{"norm_eps": 1e-06, "attn_scale": 0.0884, "parallel_block": true, "init_std_up": 0.0226, "optimizer": "cautious_adamw", "beta1": 0.9, "weight_decay": 0.21}
Each number is 128 + 32 x the weight over the matrix's rms, rounded and kept within 0 to 255. Layers, rows and columns count from 0. Numbers have three digits each.

# layer 2 attention value, 384x384, rms 0.0417, rows 293-318, columns 128-255
166095131097051157080118135157103141119142123128126108121131135095167151100160116173128124148066159141103122071145075099165116080104140178124113177099094081125132104133100173136155174209119123143136140073068168101168116131141161114113137167134089133118144092066207132096121153167132109117134167101139140125119123111115103156137123105126140115117109135079115152150124109124129148101106
108194113144126140171115094058180059104091119125088197148099128158099090135093114129119175180132135112142124126144180126095095156120144105106121082074101123121169146180135096097092084045099188141142100123179137122125091106140184102159139130060144069078119088108112098107134164106140079117120090129160144143138108177135118086110133151145149157097143135175134064105100085118153118118143
122126102146166118108177160166046167189097186198101151162128097175098130092150088146186111095112134141131127088142087092123116110089115140113095111141155074106124125134210114099107103084158082123124183195114112148092117132151110125110121167140115147096144159107135134052185116137156155150142189161139139165134153038118163164137120147151112137071141139047104117130062146163148137151054
071086131184169139172137153188126159183178142133157125118153164142177093156118196110145136151117113120200163167099166149122139062114141182084133082127152121154118092171138081133125103109144100133156121134104071115048117150145149184204079188080088195093141039155149110099143131132111118056106130107152120151154154098119137107164095189147102024045164118076064132166114168085085119108166
100076154162195165148131084174140099142105113120099091171115114136103108128166152138185114122125116133186148139120164143160192138146053178081118147117138120097134126204090092133139123096108101105106081180110151143102125121098186115141109070093073189100128173136069126114180164122120135142146109071132179142144119096118139112137139143074100145124086092124141171099136082147119062112143
075065156140105111142109160201113148120147159167128095124148082143147110075064072089124082138143098138145103136179092194119067049168067104139112153094137117120099143077120123140106168159122143116165162129134119166084135135086075114150096180143157117146159099137138121156134086148138098122167163150087086136107156103128107170089145075108116150069119115107113166166132132109140105132131
075047199146114132101112112176152138144139133128105117153129143058089158152166213160142096078113177105116123092170102049130150144099164204098115193122117108103154140133148135094142151144096064106061194125132093130146153144104140185108116114112112139175128202143130115153112152197141146103119151148124175157104160123144168114111089170131141111129110082131157151118146172184081169134108
105104119077105069146172127153103100115094110122100117131153170123158109183180167118144142130115183142137146144171076155184102119199152203073141150064188103130139102133143150099236186075121079152122136070145132073111131108071161070146151128148107130099105153099109111131137164136111106134102126113098105125069082098104151149143153145173131112129127119088126135134112088140118080127094
136126061159155157157122167142097165166095087172157087124199125160122085154132141111179148145087151135128138063190096093104134165131095221122191136152162104132083129096166148102151093108150087117097115182108055141119136103085166231153090119132078194094152135104108129104158093119093110109103127172131120119099166079122149138211132184133086093120090128056091181147084130140112159125060
109131164119142158121115131126116178122170149126096117100140122141137127080146068158134136104117119159087141142133134133147107101137080097150133138160151085171077122117170102142142136136096089127140102155112105151116164143105130155105045157113080112103088128145123201142139101137160132137146108159099116153132133099142132123124140119074130093147094108104134143100141099107107126097127
099134157124131090128094090138159156151153127088082154132135156105080142108090069137148103135142117127150116138146118148143113122054129115101180102164094134116138131088097085103089123184126122106152150095180145087120134142145104129158133137139136105120154107165138117065082142113075114138113109119132095125158147174114148118140101086130140122093132086101090154150135133120120131028117
128113119099136169168150082151153070083069122158092097130127094134130129148076129122136195092139118125081112153174192164182101199170060166119167146185132132196062109124181082099045089102176113111075122161123085148079137088097154194191124117068130108080187111126079241118167117132110156099088074117124143049122116114127159109123082211119098152129051079162123185130151136109126121123115
115179158153081135085180121171106129175163144156166124120121147103144117125169054116179091139135117127116116125168110098109084152061134089111094167123082115153158153106144187136088153124100114153096124112086171124125138117119071060106122119104094131062116090146127081147125103150111084135152133108143099107104118046136140137141124099157181108092132098137099105107047104127181099136129
124099078139190109175213180152120139118097115184084135184146130209158124132127155097126151110107121129121151113060121138058190169168108185125116144154131137144161112093127117107169152077217144045121080185068117089063117125115119160122141151090092116118135103108070158127228111127144142132120166195092133184153133093127104023115086167170118111214137095069148094182142146158069154179082
171135128142218113145129131168106132145135168088145109137100085132125205095141168132106115119116152118135124161101066134175184104137095174184048130145152124112096117131149049178165122163108093130097155168160128128119124183109121129145115144167131127152107103184119102139132158151107151135125105159146137107186119123156120157107126101057113065093132134148119173104190132166132161127102
112095146134141127110122158182155102146099132127158060137144165134138170093090180133091128116135132152072127172103071132192137092138141152106130145095149123136157112124133154129073119146068110121140044083155104106153116131153127080139134152153137123101128186111157133175119147212047070096098152191086126127167106130121133191131102134171196093104169117159173134142098091113119128186115
153099112085176072052148104085123138124127129122107077113081128081057145070163176101108128047166138116076130103165125111079117128140146130166098117159149138101177072082096162129126180218107118103154159081112053157173134090161136102025204140197167115202101145136115094190112172126086076165129200232103122166125177119080161116076073106195159145122093068169255121140132126177137127130098
149158098101069123050062156057162125119124090082164080108165104143157167115147107126085126192066092118144147117087099120098160107108110118191135143155049132168113104111097149141137156198143172127120096129108156104145167132137133162125121118089117131179131114063120124104137148071157157211126146139089177167108156129079098165109176088124158157164080167070104141120150111095141140062186
101078145135125138155088184095140162143132088122155123078149129147170114139061170126106122151135091104209139152086129167150161105120089110147158131160146095132075092124162109065159141141156100158104117102121093121087140150098120203206110171110149127080188074143149188078086106131145090140129149104111123095141153179097152124197140150164137150066111137065074188163139149081106124114166
166112115126136158210108102105148171090168142162078095133098125188150114121119173100143160117147126138088167091085097127067141108179129107152162091155119172157107094093136147165123126138226142133155097135129111115083127113131159161137177138140141142132154070167105183066084068046154158087102059142139154128127156034104174090112068132120111146159159140111139128157092148108124161151075
090093084123103161116076137139140102160086146144173131092156162092174151158169116138147123159114155183137119067154188116116117156105170145067130104050133110124114179175138177113149145152130125140127109100115145110127130125144139129133102126162128131129121199088141162108132125101105091105111169126113106167132138064169091133178191112128111122119101122055171116097138074129128056133103
082130140126170159093133104179101101123139182196092123150163131161122092107148120121152143090120108162132137188097114145171124138118101200154109169152132130094162141151150131184156155146098119114127147130115132130141136124158156082070083171111103148115072166129127168161199139195111111122098155141179161140159145048147123188087190124077139123134092097144111160115138132132135129161098
159179122085173124115144086089092111115162104109128134075024175125101141131098072141137122122128147121133154141111104058154102168136181073175153101151020140111146115123134062150132161163172173150084144094186148118117153149143060152126052156130143124093160093160126152149162156116139116166121051095139129073146140094117153162142192116048151156144113144155112109077130138142119160098119
108158157119136128154116149108142086110124099145081135120183052151099123144088068113126174150143165199118073141158117126164130089085158207065134204147217143121115123221099126210148123183175159116100146102117065147127136078086148019121173183144116083113138140119149216128175146157077126116176117114096148115149160134187155161127214160159063131099139087163100105107191122083128042133114
139118125205106129082132152146142149116150108086189111118114144171175109124126113123110103163098079105126138119134155121130135158144092132156098129136148141152155059172161147160171136089150092132159158158084122112117137135164105172073159116136163133149106137128121079090103089101150136114122154193131139108099137157150121117124135098087154114110076127150183065174086122178111157119163
127162126129170102147143135129116151129066158167164142104162132143164136133100098149175149163146146124174128168109104118134137201180105146102128082141109179126127125142154107074194126114109150131105090131164136121157126129087093112180120113133103147124129096128137088127148105108127090132172110127159123096146121145124138136142147130135125165137156138154172097131083125130172072112140
# layer 2 attention output (transposed), 384x384, rms 0.0423, rows 293-317, columns 128-255
175103146138061154103098176173080116100180133133136084088139136113153099164180130142115176123059118163150115125115088149190143131044144127122150196104107112110133109177107163151165149138120122174139115104081178154117134164156145103104154174133068134164119091125116123088126135144119138113189134156122126120145067152168117157121162148105098089145121149059083158183137119092153139086109
090186107148178125139132072088115103135108090145068160180104209188125144118118122128156104193185159114081133145155117079107082101118121111127071078172094164181152128107146116116094086150111152147065133135182110128074049130141145119121117121091161129149129089108138142132115117103083121123155081046170149125112101147136103114108142102116159150142133157181122082108132105125107156102156
116142079122193148064146158138059123130116184149075160127168104181151121135121107082106115148130163154139135096130119127127151172058116117085072110109170140089162156080183138118114108125138105132146149212155124134112068093184080064089103128147108156097134150135107139051181143132165158068134173110181138137168094068147131172189114134112065168111095166106087093107114100143125128107082
079107108176182142144130117188125192116169156124145101157155150156152098130111178141141117189119107104135104112069144107119135080103127183050155130102186142190096151129143094106118119066143083177142150166128102114126193114121145195160088130058085163086149100155117048133098135118185095106118169140089126153125128106130120128147140152122071049107184076054109173101160183091122134151095
062083156186134149150153119183180130191121128130142103120100168164082124100172116151149092156109111133178102183094112106198176134157116166073134173109164115129111178179156118072130134109162102156095091165120100121126162107114169169103115113058162153100155160182141119134131108116159143130149104135080116118107157097096092108142170135111119135114121122133116190126114154144096123165124
177134145084107078203125120134156125139115167147119157111153098136101109105051063109135078104159105135111115111161112166127118095188063054140096124103139042083141072104120086164137166145096116102157160159129105110141213141058110075112108144146099117098197079119125147129134110122147096125143163129054167126122145127137141177092165083122171150085145104102091181135116138082139067124142
115099192142136135077164189164160140095115133163121099164147130143110146177089134170120125130108133101172123094121114128107139144141140201076134133158143133147131082138157088124123139145133099090176132114108145134143151177138150133143147124098118152156113163190157059169160123142123051124092187134089126180132173113119142142087127177155178079130086058123146162113139123154109157116097
087113149095117136113115168178149114117153115138120120156156142159161089175081130117125123132084140156103073127146157126155157207167175207067156181157152102158152050158162182147177164097141068116136133103102098119105131063124149143158142127087099082094105117120151200168128138138164136108110149134108105114093131090136158157122188133204183126132132132101131109162117066118113098116101
116112090146124114131121174156143132111166181142183102170179097156144115219130124126109149129085163125106123055146155124118144201126184227168136119143131131134079105139159154116126188031184106160164117159071126080150126156140136122133118126116113146071109125098119134139147138138204152134083149198123130147114182073140184131147155168129116100116118104104066067176143103130132103058092
162148125181146139098119138140122158167159133094139106159111116085098121115138129136109145112154066166123159144125141098131147123130073122103140149143142087138083154170158163128115159116156112102137081189091140113151209143119136169147127115139056127047179153210134187169132084155137112151119083141165155114101151124139155137168217143109200140165057135125115119117238096138164087136102
125114136116108150117158147098127092133111128101139119095103170119101161191085137134152156141147083142127120133088135126148159139110153113160166114171068144147155120089143170118084106120138112163204102142124146101107178165100069156200111164186119078127132136179131164110146195141099192123148125142172143088115149127113167119132142162142149113098109121159179140179135096142077136101124
080137165126101129143117032122157079121094126198126113152119152196131140137092103140126159137159148123076094126123133117098139163132112123142143128174102167112095082149153141131099112112177170110078167155080105110090097132111114143193145121078128114074146169132104140120136145105150174121041051128148156118056132100143137091142154137140120162136063133162115172118176089096098087172133
165222175144091139133157126166126093189171207136136117079077125084151084121168050156124117135087106106088098120154119110125124136085131089158097121085078108126167116104140183101107135106081134144114125149153128148087144139125102046050094095136124154024097096139081094134161136143135094154176121082128097063132069091135157138159126124131191157109132116095156091131107080159230107124104
175134073145134124085093145193145054164154134133116083128139132206162064114148109100037122091062129076169182053088103150168123146127083089192158161158195154122177132091116172165156122118148121164206085139070113195118200156201103154188112135085132109117108129147085151084132127148126189125158135140128197139125042065156132163167125106134185151132137114111046152147112113142101172131128
177161111168175137155189075120077163114130149141152102105134102130111137077181198126139111107120140134179161113147140146170171073161119141109130125130140099171092145082156102141152103128138086094108194162165106142173212175119136109095163133130118113105147205195106120115058181087124132115153101139111168130193102145160148127076147054088140106151094138129133143154155057120164141149111
120081116129169118092125223157150091086072176128151085116104152160089133065112164162118116085124144209113090209154109117185132103113138094091124184097141146148145125148149164106124149122144067149173112110155117137110165118133174107124135129146148173118093141111149095211149114201132063110138158125115098107129089135146159144130123131155110108140175125132184115066112129081120122159122
116098153086136118105114119111126109151111097137089105141063186153082152080089135094082132059137120160106131113129076141099136152149120110128073144131170166077167137144094110118138155190118106067123122155121097156149154101147144106059140138163144137190101132125158144152175146166118112124112163211163155101135147077125130109063077130139192138120102054178162148123116140198080137125072
190117123137151166057038095102170118125130044116177107136142087153150121235156130147136224099109091132151157104117100187115095159030127180190135124108159114124076139114122140162116170125164158150159057139067174051137153109148121095167068178078109113109192077122153160093211121116129161127126123129146177109063167149112139130137093135145092135106093192101034140146114126150130181044155
127142164163124143138061079086102134098159081151203075098087111149168143139119179163105153134122080107164141147080148099177164115116144109151156115106100150173060125116158093098120153132149093195194154112108136129128164174126130206205099136111120132122168100159107147157121160088151110176078095136093175144161129140152110090169134162070116111100145125077100205101125162098105160124110
178124090116077147145152091100119162134130123100062124100079190149145132095117133124162146129132153113088182115104103112121157074176139089173189133186088168121076132091118174140107125119155140142097133150116130140086101151158167193154162126160114104112150109139130147098087139054155161100133089152134159152115129083110145107121072164116137114165132104173156110140143122150096160128083
106115143106134158085114166106095151120078130155142176109160133118088130131136117150147112156092125161107169080182135128109118102132136115115113147076136123106131146163104126161174158166139100105126126089141120092156130099127146148151138163179130144158143155070139146118124090079102121099185163135051083169094114142102108192169182112120135129119175124106158152031106138108123122102151
129120132186174165125155073206136151078116171131123086122174121136097118113172097187125123109097142149159184172136115145182159121142099171095124157087150048136110119157135098144108146121184173119101109169119128086112173137123172045093149123134108194129140161156128140112143112173115082089133110124114116115138163081134134173142119120108154157090078135084075168120153147104088144176096
128176168101140167089150068108115132131089087179190108106052183144065164157108177113125152126122156099146138105150088141154112152141101108154138060152019099143145134119132133112139144182142158142055103088178151128156102087115084113120119148193141155138091144143115125092108151126080135097146146107143111102143166131129161131132125146138134140126129142162171091139062156160057122096099
091159192112150091187102081131173161102111115122064121154168052148092145094133114134153149126150215185115097191162112168124133111139112144114121155159172095141118068117112120173080118197134253098105124089137072136119107118078231065132173113145071093167116147087129192149130171200062080149125109116079140154140184173132160184097154103132132134150153177154125104091160139090149112126177
131159102150089205110137156158143182081122157090119117135059100113103147193137145144114080104128086103180149127098089131127141181126134150156101152093157155118191125127142106161167160096183119140140137144148170136153155191154095165064127142097152103145065176173143079137143160126158176179137165112132085155097138147120175086120096122123178125140126117085152066173097106163123123102143